{
  "n_kv_head": 4,
  "norm_eps": 1e-06,
  "rope_base": 10000.0,
  "schedule": "wsd"
}
Each number is 500 + 25 x the weight over its row's rms, rounded and kept within 0 to 999. Layers, rows and columns count from 0. Numbers have three digits each. The size before them is the row's rms in percent of the matrix's.

# down: layer 8 MLP down (transposed), 1024x256, rms 0.0781, rows 342-368, columns 0-255
# up: layer 8 MLP up, 1024x256, rms 0.0839, rows 343-369, columns 0-255
down342 097:489496468561516520464474491459511529550493461496518501488527535491481518512517490488493533532453519470495514519510477482464534521510502467488462569512519491507522513502514542504494519489489494488500487482519451518518522486460478523503465503495498512464496456500521530544492501511524441563480502465460506484514548491507479509523502487466532462496510496503534490504480498497503503529514519505517519464477536489482521499460462533505484515496497496522483480489450485544536511493497498490463487514463488497489525478530472480535480547480432505495504496468515465541490498481490518489457490518513500506484491501516493487523480470530527498489552504528507541523491523462523485498519539518507520492505513482486518505477509493493452513461525488483475494526471478534551569471537420
up343 099:510456504478458481537466512495527498474495447497533539487516496513441533512509531515463508474498477500544516478503516495476503557466500509485539525454528522524471518530514495510526467475526486457473537436515521486511492511490514525513493506512487502565491489523496535533511527472491468476501472488496499505523475510502474477520503504520543478498533513484492511530545492486499525491480508508481509533478527505469514465462487512525469496474472518536481520471494503488482492476484491535488510517559520506512500484459512505551455519566467515520495508439494469493515503542510499486488506499520522486524535553467489503450482506517456479486520481479459553484503517489480513509577492507495506450520518499502513505548520512498510431479503485538510515484477504523512503495470489
down343 109:489530484518521522494516502507468494537517535482457456498504513485574472506499484490541518513509520511486503518493492531486480471549501508524456464521470493477541483483484483494485507519465506542538488543485482505512437483508490460483516512486526487438498524475494481486486472505509512501503562506497484521499524521525517530508505507471459525506469477520503496451469493502502503515516508479503489442522481507522520527530508490482533504519542462486502455536516485521525517546511515466485494483438482484491480498532490502455571495433533497488510495543510546485472495474481505509491492477492504536485456461511501509547513498503542508507480505511544458509500494518519476508440509501510491538455500499520489493491492459526490574516474530448487494497520473487513494516522502
up344 100:535495538480465474468532534465474494525505512508498524516510556500468502484462558519498538489462507483518550492481461516476488496493516496515480514476518507506560485486546503466454501528503459514496475495490538486478514497505526518505528472512484486512501493497517550435498485445494579499437488512490464484489462527507567496518475460512446518516465500523539501535425523505506496459512489523516515487506475502518484512497492504516507531541538497469460470491478488488521478507485502536541494466491467489496521479502503557479471526465499480522502509540505459522515499519522500459476508528466520425494504513499483498516495489471462488518486524466514486466521495449478535510503512498512515522507513507518495472515493480518499482511492503480517495501486506466486482515508495
down344 099:506517494521506440505460485519505510494514521533500462488489490528512487505473532517518532501492454487487482508494520490549503492499443482467467522479493550503511495480519473504465469464484481512503532463533507534483588517505515517539484467492517512517502474478513522482540495502489490512504497461516501482526472467507512519540460488569494491517507518524503486515495492492471501505496521494548441486506500490439538513530517481505483479501530486489482525490531490526454497501511472506485507525496470559494490478519518517493546494514507452439538500522482476505506477512489511491500486510510453533463504503481511495464469455472518500486467508512503494492584501527467503516522514475497517530501481552468464477466474485497552494491540524480538544513513476475491544503509463
up345 088:482453512502516499513523459526531505498534483497544504453509476492505547573513534490524507492538537509527479492497492497481496503465495520537489496541469525490462491506483459440562482467503492500451488504523490520502487464561505501446503545489466480518505453513474495486487482457500532512502492474494509497500518509489471509459490433452510480517513499508542484510502480519516523526472481496519490486462455526512495475506501469511559500506481478500516436509510519529498497477501499505482529521481527536511560492553515502483524499451519461490517491486503518473529504459503469497510468502442513528501534492499488548492476477466502521507519548499481460494501527487456532486517492492475488468547478490531518492534460494543518508516493497488493491469487506516505530505504505
down345 090:512489461471466538499513524486489496457468466519460463477520507503515482488475497482501503511458471465486495510546521492474528481525487497465542481507538523481534498485488525563495519467496507510487515518512499500489476507435495503526514456443521521525548518510515523502513503548496459483498525511496521493473475498514574525506489532538501513463519482548454513503480476538503501467483482525473539503530523468508488493470515497497471488485513480489508539512488536520515510520446517464552495481499525546492503521499437466523504494523471499503512492511500487517489479522484501515516525463551498464501475500481474482526457501477501508506503469537507561488443506528507455523490530491524517512486548518489488532518550475478476503486473449539480507501506498497509500495447507
up346 107:543436546502506495536490489513513484469501493454513460501476495492468435513443465498519495514487549500528499526502506506486510508508486464506477457505504519441512544487518514506518491537489519483504535514508499478498521479508532525494471503496525524501454483473478491538515519469549463512467434475562540502497488508458499499520518521529524516518533486462522486556487495461510528527481502477516497477525520479520490489487460484466505515470469488505493489496479515509458481494489536432499476516486518489520505502521519499488490512486488514475475544484494522495556503569533525499503487443476538486514488493554485492450520501493478482507509491489525497495486488476502501473468503488443447510546474505509512505524535498490499509525494507536475516517520479477526536527532482
down346 114:543540518514512497486486482522502542513454511490425489476527437479445527525518510468489487466485477516486479510475501508522496505507486507468473514492474529491532451507542502496508500513481488528446542506511512508497533559532455499514500505519501506488525501518517476543500526458489496494522542507481497504470471508537490506486537486534489458510499511515464500423437520489473495458494510513530518518510482507494525506506494508512512459522504485501488532501475529474525470477534495502513519500493519505471504494490508546508476431529517565485471492505491532495491464489544505481523489543499496522515522530489500507459475521498521507508489508508516515478536483511519493492502514466529479531453516523481466429513525491467469498510473537434514484486518522462485536517512486
up347 092:539529505496465511508480500544517506498470527496510488480497512498489492471480548537507502500466472555495496565479519498465470501539457509483483478474526543515490467505486490519524500504477500506499466514513489521509499495455545445457480521493456492505486472515518501494482489497516504520453496505500532499491497475489541525531517473522541505458510536418509492459499475575481539477453502498490488487479498525547516505453505517482535482512478482493527501538514487466512486478440512495467510521491504503506514511497490525482492525485501501547522453487486464479519546516494476504524497455498495514544482507505545466499485523460497484491518493481512499502497528493543526513427496484475514466536537495505498521513512468556470519517460499510495464502501523486505445536483500
down347 093:501473455484497478506473537512466493496468498441474524501459466511524523534497520455503543472528515457518470455529439515541515488470535541476539517502500490532505547517476510499519538538514518503537501528483532484466531513514494530519491491510470474474449508483450522495511499530512503516522466468516497512499521504500459489511546480466509529486477505537461516512485541480517508537542501454493457525471513493471474557563524483504502532483505508472513489509491540524491468473500489508494482472542523517482503537506541484478504469493494487473491522537484531517466478509510499488489469522513492499493529482518500503516576495510487512491536506534490474439503473501509478505535502504514473489472468446495494486470469509473521463517505474515523495527477486472504506499493477
up348 108:514498541525502463495505549510525485473472461484491490509505493478486502523520486527483479558471527528488522497526486522485515528524453479534467518487514518563468472501472475526507464524477496478488461416476520508507500524484557511469462485453480473495507513497486507521468446459535529442452512520509532493527518496547484450483511500522485451496511495518517496494517475467549480482514523492496516475517493520509486540492505493507474516485476509517477475480449457477547497492511489506515491511500507528533490495492517487493514503523520508511487472459501448538539492490525489448543567492500544502485518518504471498487489485498509513528509475514505527460465500482487492473495526494445515538519530496508455529510487488481451500500505490509478518515475504502492519471520548
down348 104:508489528492474501481441495448496525476420500497502516474460518510506531473530537509525500508484520478468460470468464513542515479507510493515492508505525497490485533492524503492519521526485529529458485472552487457537493512516505527493529488499473507470504507525466496466531485536513505486525529538540508489526514524462497506521541543511523524446501493497538523512500503456500473464541477441510490542481456481533512507525472583514490441516481495506476498507490522505522492496472481517498476443488524545500518517508497491471485539518496526498485498489489497505496498495532504502487525486504502487481474484507494522434469475524439515498536501518525468491497502520502513537509533469473507548501526492493518459526514528508500523505479525512481447482509532478481472452494474
up349 105:507514525513488443553468518505489519509457464492508500511524512432476498538491491487517516504467477551498522528475509508492508563456510500490497475494529515483486506490471508498477476514494521482442482501497521484529502481497503488478476542471524486461530471576470539460516501517502527465520469522525498478547467526539468497511518519528518505497551498468468512543492522467458486507456517510525492511478495522514474468476485498484504497466504485484466507463480533464481512473491534517526477516494486460511501499515523497491497464498483540541475538506462493524470472503532472505452481549507528510517508494468526472488547531535498561519549499499498532489480496499524488487486537469511537518521498485522550544503485478496531510496497509478448478496517499479510504461490505
down349 104:472544515529462458505478498478488495519534470483524518510533483523496505490452497461533468487522523492474512511499501513507482523471499503531532479503501542498496486496507544499470479580493514436503490499513484492530629530513433500511496509519527499478485490489526505480504522508507538474487509507491491500484480509502523488523482421524474508484499467497499528505473506463505504468499490518468491518473481538506494527510528545489488541475472462471494531487520474503504479463459504468522522525482469508493461547509468481520518484491514479483507496462509500489496499500511490507492472502535499473465505460499530492494519493540481480499496480453501501532475522501511551538531560472561520502531521500516475467491473510493530544475466510511498489482515472506519524505496506
up350 088:557544478518464505509486508528505519518514491490499493512496500447498453507575475484478495474495474550500500490476515491486487492509492504490556529522478482531507476510482459504527471472458514519526490548468513518525528498491499498531485524490493460512453462472498538529508476531503476497517499512521501492537536512523511469484496526528502499537504518498533466509512462479523552510465520512523500469501513539556484429493510500459486501499507508497492501449454503502512495522511465527448498514493513470484484480486493516478513518499492521482491489480534473558486508472498477511478496507494505493547507493510502491528508483491473494488532504445479499481504475533517521447484466533503521537485502515482557521558481543510427503513467504481517505511426488511492491509447489
down350 097:467463524489548489502483505473483450505503543533502522514441481529502539494487550592538454545543542469505523509482505504485537514510524502483493505479500527504498525507493504486507524491505478543468494498504459489526392519475510494501477457470502501525520512516465490517479519490509487490530483499502504516468481503483504540520534507464502545464472506500484507492514497523477501511527497480467478506534503461480468505472483477538496482499449508509477529527497492513489543508495495474508502491473520521483518537517562508535467498465497459533504442515539486456500491488498507544487479506506515479492501480496480517513497487509501531519433514512473464496481505497520485532519487468496487497517489496533507489472491534524494507477527495490513503467568477479487529480537478
up351 099:524518519518489495557478474565522492428492512510502484475504516512524494531464532571479503488509530533535468480504486491540487541471502492514513506463545520513479477474470516521461496500545512512510447496472484495483508515504533503472492539517511470545500471498528536519462509550487497490477466506495537496551497496500507475510489440540535504501520530450500507528480480509535500494494503474517537545479515506514523494512474511533510494520495488494493523480528541466503477465469527536520490519468536479528480490520520500481482511504509524459487525499476463473487506463547522538483521497546510476485475460480470490496511485497475476462438500465495505482461482486486462479509453514507518482530502508486496500471507479500491500515496536512467429479496493508497518475498456
down351 099:568516524483523558465476439490536532473465450522483516514533531477511466461516511459529538493498519484479520514523493509506500479507477515464505498518499524478520490489513522528478511487488553536518499488496533472510537490516509511514529521485440460512507470458522472473498508482457495480496535483500496492512504516521490499469476530496503494475472529548501503479520524508496469489520436486529500507538511451477497474528499471498543502511501476516476478490437530528492476534553489504516479501513445525479556528514494512500485476510548487501495497466482534458488488515507467473477514500483513505516520531472478519497485514495523542523521464502520518465536491449468510510485502503500502533478526478503477479492513485489467523478425508495511520546462474510512495523536523
up352 104:493516526531479504531522480527535491490518533522531475496471502501531510533481484509496476494497494515500511459526517512490551509499514476524493488467525515470520494527466474519490487487500446480481511541504537480476504483473485523514501518501534466505476517500527548536526518477478512477509480516499474483532498464495549486506471540486483475477517473494516501486501507494497510536493535543476541483487524477484506502504501468505528553478501471516461537473463513482556469522535509511516483475509505458507498472534465514460494546483515559526483498493467527540473498483506529475496523495509504554510516453500446468503516530522494508510487500429491524464529516479506522517499454517528515510516489509586517540470449462517499475516512516448462474500469469463503510517467517
down352 111:519522486516428496512474499498469503501446515527497522500450467484456492524492499507502496518534533523526470522465486565531518455506554518478515471531466494475501510489521468525478511489509478513524537440518459486513545500464481460508497472506527499481535486503493502533475500496485524493524498506476539512467498480490509496476445474530437475468494480476538450477546525556506513480461520505523509470497512519497493496493542471513508511487517523499478495489489550477497508514482491496531499530499505484470507528454490502508509544471471533497497534478472504490508507506531522463530494475522529505452492506513490548521492550518486499576517505520501523492518549501493472514502480504508491498493522488544503543495448504522505466499513497468480464502480508493514497525438483
up353 094:519463536499543479572512481486492496474510475480487497444550514482489546497511508512498464539520499495478470511496476522501520521532507511507453470498509522478542512483478531416464531504465497463492521532456511546555499498458536492531491503507494480517441489468514534513456491481512520506525480488489548528486493498470524470486485495494522520462474447507499479495466548487517506507476478516513498474484525532500504493494485477494509519517478462468446503485465497518524500475517488519480498493516520467517521490561516536480488483454547526491511494528518489515469540525497447499483510492483486505526533511489508481526517499489444497504508507505509502451515504473471522523503509492484486484496487464516504564508557451511466504515459466518499496480527491513506508529521492
down353 090:485500505507487500487467517482478471547506501556500544527455531514498499498490490472494500480520496485558531495522487490464478508489488477480529528497544512512468497530450489522571524508528497502506488479541481496484404466483504484477522527510526552518528515468522503486520481554521486513487506537499463482508472539491501543508566488491471513528466499484498510525543488526443514457510542476479463508513464502463470502499504494526496491499545517517493532510500529487464484537496497490484489498456460507487479486470513475484494497533506470519485512486494501466492515492504518490534524497504503457555516519502490518505508475514517486514457499557452481494503461506497505454455520504550525500498473487546473479494510515517488479508473508531459501488502514513490466530467535
up354 095:514512517544499541495489518545492495521474530484515503570518482490554487508539521558494536457512477528511532493492471494485496476521509447478495487464497520501459497483493536497526440531489509485507447524522481522495516490513508487524472513526502514505500512499523518464504520514526536498493467503510453461512467509510448532544488473474504473459500518465544557506521514488525476513528503478490501460480492505521477499516462475494486542483507496500490487504500508496514519512449521472478464499462515517480501480435472500496486489493501530494489487550517477464526469487518479537472474476505508501503486443464495512531478498464497508518509494486490488506494444472589476514493512473490496491497474500554475513482504484535522542490511493475457466509501497503452452472481493
down354 097:524507446512464485428473461471504474485549465500484504498524536490502512446513518452526480484484461496531432503538504514517520512470472514488488500494508483509516507526537520522495510488502511466478528519514474499520488496510459509498526538507441517504481494491465480518501429463456470490496525527506490531470497499512494516467488468490507503512491497505519454511489526540508512497496489518480531536480555503498521505479495478501469498508473479517513474481511519480490504511528491531473549504508492444497490541508475510529499517538515498482544488451516512476500526557494491446533572470466465517508516482496521481472493498515482494558505509519501515503468541517447520492502524511477512520472486508507496562524498524472494460493512528548536523500513485536513494507508535
up355 088:498509464496465501473466468491495504508493488493475494500502516504495490528534486507500488499483527467498519500510510505542488480471502483476469548506504530488547507436534477507524477480484525520507498510490485503488516480512473485469462508516539518568510478486477518505467493520515489475505524524473529479469496538522521502509506510527522520503477524512498535527479496483507505480487491446507493472502500509540551480540520527519469488528525526538500472553506514487521530495490502506500530513504521484526530483513490492450489527510511498484485542514503477465477466494483557532517498419467435540550508503517500544463431488450500468530511526510567481486445480462528529477497521483474511545474494514478474523473507485507489502447491523515511543506530525498525472495490545
down355 088:517500556499516528515531487555516509455495525491514499475488498528522481532463464538517490477500521466494519488498501495422499491506513523566493489518516482518487517539512523471515518480499458495526501517489498537509452500529518512478554498509495483444444526538518479501528503487496553504472456487514482550498481508475461496512513496501489483504517495488507515502548498508515491500496507462489522494546443515500458457490486486486543492460477509455506526428505461549474480477515522537465476499496499510474463509515492560508486513507523499541517456501495519528505533501516475452479481545497519498463526471494481482513508498529477523498509474477433506473515534475466491513512449532521485481511508493532515496539486467484509535514510502489497462509509527511506510500496513
up356 086:453540508507490466516511525509491520467525504492506513514523516513496505516536528534459529486479472497498506448506470522500536512498468457487491494490515483494500482445518489469468509532488524516484523493525518507487493458534506485487513491545492485519502510531480524518504482454514504523471508517501518490526502507523518493470501460565514491508483488457518505505501519540452485565506487486466533551523472483493484472510455493408484475466485433524482472499527487466514501450469500449513547513521498486528524503508478541520534533548535471498452520527536492466503559492470518508500483521502497504451474518485523489511501489466517462510482509523479523469541493475522515500488499461535509502504484486492507496476519476524481498512462544518463464477482528502511521531506490
down356 091:532510487508520514473510489480503520519529482502499491491469489520487476491435486526520514484510511507502479532557476508519483514493529501531510497533511555475470522551488502511509485547511492443538458461478478501485527517487509500540532480486491540507536486460531512495458530511526467519504475455508466529467534489485523523513517495465482510461525519549494476505519488466497499441489516503491549474490526510490542512493517476520486494506464517493504527528473523508499545481478501497505468509518511525473498536517533441463492431487470529475519474474489484533511450521498484540483492453520493497499518485499510496490527493525481517473462506473518489497499498486487486535482515538459475500476514532468528454502446520503487484478525467549558541496521484504520454511473523
up357 085:516517513473466520514514492492525497476436518478475484460538534508502508481499538536513465466490462463490521487469508517456512518487508505502482441477510505475484544460517506442516515486465489499475500572488480483522476494534481464493537489490447496542469473487470488484501500484543495508468476550551521472531496529510513500509488483531498478492453521511532521465500496466573525510527499518467500525480467531507491459505506509477543507521508501471489505496495518431522566481508506463492520473532490471479476526541475509513515535490514505503510514518495523476518498519548546466519530486508514534521518515515498498533537506481463480508483476513497496491510484501495533470491512501518519524529533456521507508518515521481500506573463487479464481479482493493522485489511507
down357 091:532509521531517524483469535498484496513551495508538522501500476509490462514508482496488528545526524556512524518537495522544508528495477477502480555516481509516486448517496477552490532501527514534522480457488515463478536519467526501502497500500522515489498511540478543519486532515486490508542500450473469506481523521505487517505498488464537517478503533491467483497458505495444492509469489500525487460531520475483496534475486492516465516499505464513496484489525504535506472525541463486544486468500521501525473480464500469490544471511454470474516484497527501541464469459419460505470436479470488488469470499467485511505473513477503507475564536492519511495474500464503485522522497510488506453470476544469484470529501498508514516463526501515520530504515505530489503519496531
up358 096:525508525463470473500528494495493467481478510545479511498438514529442488493480501477490483510507504462536493435485448460483474481478486513517492501482467501509490505517532524467481499537507472466506487477543567447470514513525508506499518505494498484510518546532503515477494467474504538544489510495496510528515473490504487504512481497491474510507494478520499477476438516476512483519504515491442485501519457517519499529516498499477485535538467504528505456518527499480493515464540508504501489497502540484502550476509503534471524482485555525495503512532508523513577513450539503487458494494499540480528532491514506482494497486503467489451506493514484542468501516519467504499507524474494497497517445555523540515486452490485515476565522500504485470517523513494489448474482527
down358 094:477499468494521522467497524507500503500492476501548512518509520491511517523502475528496510488503491498478528544461538490503542463490472496483471510527520493488537528481503467504508544447495518549520517489439500507508474454467533542546479505504536519534526473516505434542505495510535461487500523485483506484473497524499495511509469501519496494503455496471555512544536493505514536529483511484484492521456503466495501461478455549541512493453476477515546502528450486507488512519453510509508502509545454460506494505464526486525493523481492486517464505503474470498479500519486520506480518517505472447492460497506525469525469516492515516502515529494472510488516519468520462500492506519522443509470521490480496507510499528527472487451491510521495575479529481483508566495485462
up359 098:485502463516462484518496504529522506463544497504504465462505524439496481483468535483491470512508487500490526501512492499557506534518516533512492515490477470500485522511490518488536467513501456485471490552566490562557497526455475503475497460487490476477455454491519528476515505496498532504475471543493491495492533504496541480489510450480494522520507502475487481522481507482466492531531499486531515511502510495504524514505500492468471538508490497516486492440525496468504502493495516549504488546471475524497466503579480493469506520486518518460508529499506516525487473476537525470501575461521482501450513449466494509491472513526493463555495494505508516486504451468497546489507496536477510508471475488487528471511493485526474501485518474502513545524528516514494484508548509
down359 098:538486538508522471495498466479526512495459499520495505454507494519492466499540534490520441456490469508492495508526560525514479511457510480500502515500521514466469442510501517502501538496497533532529501494491506512497540526502516503486449474506504525521527503474456452500525529508501492483508551480512467526500437508519472538483522506490506486517491548519516505496427512482498526454473524501465502519537512509478492518523521525456499427501531541463519535478462493522495526492530464452516484483539510521499509505431520515537500488479503527516455539480498506484479482507464501481474483495488504500535480493503458507522496494484546506448506529542500488506503490488564496539497500464517511530471485521506517506473475499486517507507485535497478488531489473480533459492495489
up360 100:488508523508489497516497491508517490509484494504484504487497521526486446516552540537535526499521501491523539477490514501483507530445501500525473508485502522521516501505525533483498525501568513488453445524502482493479515482456492528468513508512522498532474493539484481463461508524522506496545483517485496500470443543513521493532485518478496495473461456483522524502524561506546494496521537427493482529511477516514510486467501502515468551483526496512530532498485513477510468466502518478516504508524507470519533440488525507486493468502527523537509497488496487529476501489499507487498536488485451535478537546435465483518494453469484516489521439534456496487498488466513470486465501502495502522530497472509476438471485497508521459460550485489518473478509496484480513469516494
down360 101:513492505542566501482502483480507503482521494542528499554504496483491494508503500463499510479457537507478532448498459547494492466495455439470491471480509430502496462510514547480492461466500511541510486529511494536484522482494550481525482476503545540562524545491492476516525524497475494494530486513520476505440479522563494495480483504470462523535519525522499482468536471524503500477490514470504468515472526497497513531509544499456447515514484502501535519500501500511464505504483533521477491535506481463521505464498460514481497483513503476479517528488514527491501487482492492490517484503491492518480485550534477532526526473507518452515481531519501565495504506490500489500496471508498478509535505498537510435505520501469493519460501510433501518518478482524479507507475505
up361 107:490518488494514458523509482506533470494473487487504491499505481516495545527537468517492491515483540518522493557501524505527513464456495468510508473506542498497494513495500502485499490487500501511460499539552545501494518497493503497503458524507503479494466546549512463514521467512533504488500509545516505492509477510492519507497492459490546525514462499462470481473463453455493528499503475440495480524463476530535492476438478528525486459475490449453453547497503496512524528552478557518469502480482496510458494506515509523488511529447518522524483524476436471517509504517493496509499512564535455490551485491475507479518487443521487525528532497474495540445510513507479472522495496507498492524510492462528510481499511475511502501522518481509523468522517501533489484462479508
down361 107:532544525500494481478476490498494533480486621499518492532522493471519499502504511485493502483478498524491504491486522498475491485474493498515506505541503510555570517525473525495494513485518507500496498496491488541443539480557540534505491518520505488465530494509454490511483506527483509511464531491492487524514483479492486514492514509520486485493485512506468515505504523491469486476511508499516472467512515466492475532492518506508457546456465506473470438492487499494505516502536486564483485532477519514524481474487461489511492515481520487528494507501465515505510499561441523517499472526474518499492460501511498465538476475541466516489557489512513509489470490492482464507508528471467497500520482512434495513507453493503534509541548509493479435500529508541477482484498445
up362 097:552502520503488466545502530500494503521504460551460496476466507512516459525513504478469531519479518535464552533498496482476454525521499461491531464479479478474501508491534494459469475511509475500490491500474516512533504479465528462513488519547522498490482492481492514474495552501523531524509473505465502484541525498480508486481478495506545451573509534479513534518523482475479495489508512467525501470507482508540485506512456531503565502488507533474501482480511478490511535516465489443500545527485509497502502490528502468503482484461488515507501533501514478539507490501539507528448520454463486516492518511559523464485510516490497538502500547502483469534500496451519548480459505482482484490495500517490504552481485530492506446491509541497484475497476473491508488494487559
down362 099:502492498499475528492499438507540483497524524466530466505542459526527524502475483533462517507504474502511490494471516462489518511504528470533543513523485570509480508536520510498519500557497513459493493512538490471455586530527494477519483473490442490570475543503518490477524508503502554506478513473493496486499482497506519497484543467500526516500497454470497480510502492477486494503510496526483440500479521523500499484491490510500498499459509490483517569529515487498470497475456494500548481514527547501446492486488476566500545507524476475441505461459496522442524482474479487509498500511526493509491503485531510510480499484528472511469484470491502550487506511481510542501511502473506485504507505491480481473483476514528491496519462488509533531469529541502514496494500471
up363 099:498497511477487523530507495532477508554540549478479468503550500481484496513508563516501496508492511500495503469549472525516490508496489513519479494474563467487493471515510551480486452519509482477463444509492525563511508517512506531499481504489498510536498467493516521474513515505506504476517435538490492486494482516520497488493463483509501458496468505487548504543492514489515506477513507502480539464486525502507495443480471482463540567459450487510503480469490480488497467535506474493485501492530527506518487459512466499511494545526542519467444519489503469494523508482524500523495520512465493508512488566490440470477463457464503536522476490533506524491491508436451534515496520495504482493535496518538475479514508493543490471486496476514489544511479502490507512495493480
down363 097:457512485477515485491507488510494554527510502487513518471501491493518464476548503512497517458507465502527495496479529537513518500512527492531519484501480506558485494525517460521510510495495515486502506523514498429489468400507431501550518503524501523548500528535482491456577511528522483499499504506522465494519464481515518511487516492498495478507557517513472502511507495512475485461507480468521473510508502522494489534507520496523519527541491478480519559505521512494456507470478505475470517505495481486457488448505476528472497475496527496486472471470450517470481536525499484501488499499504493496447538439517546512475462502500539489539507517530489457460534528527515453512542470480536490492516490490523510485457497508521517501485510518486489506502537489509476483517512524
up364 097:487515465529502503537505525517523520462462541524510497523489446478532502482511529501506509520475545509517541465477479508493512483528495470521501510503451540522494492481526490454525452524502491480515501484468467509516507506505516488482492472510450519508493476510499503502531456509532476470518511509541484517472481502502515506587509482521483525476489458502493519489451474512488505493522512510491501554501492554501514503555521534513511538504461521531499527482520458465529504492491547461481474500479491535499482434481522522472508486502504470475469447528512546517499498521578516515468465527509490466505454464463482513533548520489508469476498497494503475511508478486517490556499491499507510512489502532505493506492484503482480497514459468520479467490509482512424495535495514
down364 097:484492498440475502486500482477481524537499471508503464473481557490476551497547462495529486472509486494485443520525510502496489509471498550433504495522505491471484526544491468536497534447474533476470528508535500483517480473473484496523522529520526476464492523533503536474482536473502513534503490486447504491527514466512498495464496528495526487492517525505498473518521522495487508516480517526520479462504466470476463510447488484483465491509529479495479485538438509538481548528486453484511499521510522487508507562506462472539482518490509489473500494485512429526535500501444520501498500491507519512534549546540503480464497482503524528510536499525517544479494516495496528465511524507500516461526515482522486547509496498512465508500527525518499529474516517496510478487492524
up365 102:531501487542499484480535487524533505502477484513505467512503483483524475501540509480482489500494542500522523498439496486502489495527536530524466530491506460484482512552488573501502464548508493478483491491527492500555522499452494524466463503493495469489453499531497486449504440546530504449470457513482529463495498475513487488491492497478551492512510479503537486488493525548510493484525517521495477505517488495498482524497526554506498526487487476502463488508511493520549513470506523486501510499542555480466527522537514519453517495506494481516529554450500475476527518535503535498498568510479481563545482512489514513505467487529490491481497520501519497496485487469494489512485525520478510510501494488481497484533503504481483436490500488483488505455505473560472524444486483
down365 099:508490469495508439465461477481479501485512485529483505451528495495448462507508511529510525525538520449506540524495526515496511506527478474511473532490502469519509495499518508485492480521519549511492500505543494547501521500478506509523483472457462495491492479508492520529498499556487533548472515499510481470515502465503492489474541479474572458503479522485513490482521473487515512499465507475466521502486506501479471522525478497466490485510497491481539480506489447438513452512508539480511476497509491457485535511493536466518512530523534481486487492468431465522496540500517511493443532539516473504515471459496524472543544486466515532533490491511510469492489472538518459515511535512499498505511527538498534492502493500508523519453512526498481522497510545523500472471537558
up366 107:495506502513482491523520508487480488507461497463474483445457521508474498471512495485444501480531520516534518491509496527539524488471475531519477503477489504481508501512516502496501497500507486495510527463526474444504509485501540495476479513452530472487493495525497532545489476514508528462523489507464526474503519490529486452493449509499454491525488497478554445483474521473520497557505483454530518507529473487519473514476511491484531556497470511418458490496497518456540504516511472494493564497538521447486517504522528502509484538472480504492450507515522519522496489523496499460470525493528521503506465508499482482481506464466492517553508474471474513500484545464472502496534463512449524525515497494511498514536456491534519532553539492493493504500487507516506521556507490
down366 108:503528477477492529476503503513483446494491469488488516477471490513503486496431473521505492499497468514492464497542544478458553526458521514496492543495479480475494546443535506493478513501501490521481517489518499507498487469519491473492479499467510504486504472465470505493523511498536525472491530501516502536553515489497498462529495505552481507509476473495516514477513476548507494499498537512495525534519536510542491466519527519541508486512490508477442444501443461469499506493456474527510521479571499508502515529497529484534507496517489501504510513505465490492464504497507522478475468524535488504544526441538513499523548492524516515485545471480498503474493523460485489490548494564469521496518527461533518503505497495474475518510493488527470456516496506421530514517510514
up367 097:504502492453512450468485486512480528461477507515502544492478479506494528514500504508519468502525504489492491511523499525519494515527492532522481500445542542499509526475546534486501469529515455470495496479497531477490518531482543465447515542534470510492525510543481498488496487477461486504518519549489470506466496522491501513514519511522489538479509478487453518512500514521485499508497488468535520476546465506494444503495535481509512493488494487523504517548503483464518495425497558522482512499440491473525525486477456564524527497504492544484485491497473470478515491459527505487511514504487492543514514508547496564521498527489472553477500507521485541458477526503492510482467517509503523477492512483492542477508478450471486482491565500518525448485481493484509498530518472
down367 094:473493497499487512494466517487509474504489495479503497520510490504537512502475490490467552536485492535483502498517543445498509502476477480504556494521492506505482487464493496498485480531504511496506475498483474505538441452485530480523468522434527513499482521508491511507503480498539515519485546474482509482540502454506475526469550461506495470463495570465552474498496492481490488525479498511482519507482516484507531510485465513560473465521516490470478471463524517530502526531450528512564514485517512490541504533512549507480497523508483523515484485471509482502511502511490502547533492410542523560492475475520514501510541517487509529488510530480531480504511460470495468482515506484487514489459473510523445507480504491511501523518516511474452515529504483483538502531453509
up368 109:529478445476504504481509498523532514527472482490515487508516531491500537495506513527484508532524466506484554486444505501510517565499514501480485483494545539513480519492517526498532480531554519482494445495503476532506506504473520523474501543499507458493506471513541541459501517489496521523498446494450508460511477500539491530465455490506535486494477495436511494535531501527500524509500483486491511522507462488494499498506495490497475504470494492503501448510497539549542484518480475525514504522518509452516468484468510513459508490477544543510521473446487491475472479468522462441503545482510484514511544487449509472498471470497502497545504539499491512465496461470507485507484418469530499493521485488504495478517491484506494560483497458524511499478530514504522496500494520
down368 103:492511522547449499498439513524488503482517489503507498490527481484489477522508509535495482517476517496519450495448553498526478478501440492537544517480532476510512476508491480500501481521441497536519543472485536488466584489519505514466441504517492495479512496527463480522491472473475536505522518490491539466519476490516474498503477473531509490495512498508537499462527503470499518532468550520506530526504552493547521484489527483469538476465519525480489519464497494469477471474483524480529512510515490541485510497450494491507472483492494488482494504555494501503532525521497477496468441490500471503491484506488523458509494507478499525535505498459543496482539527496530512556514535488480492547496506525499507495517510511499509480500447504501457544438468489486499530487502508
up369 103:545498573478481445482493465509483514503504479503519530515533492512493496507569511547455527476486481497476476544513503505502505517519500500527498510497499529530460538512536482503531480507497552507511504494554544483507509504510472553503450486482470477468509501522507495555495537518455505484472511509511520519463561495507492481482479504552486479512523477484494514511451502522479529520459489474517495482491480490498468479489481478479524486486494509437525483465502526528469529486483503506460486516477506449466479455473512546496514508492506513511465499502490481547459492479480555466461481513517511504483509480496554503500510516475463525488503548500516548496522505491506545500480467543468513458471498480516467517507482520531454514519497491441523507491494488511499513495486521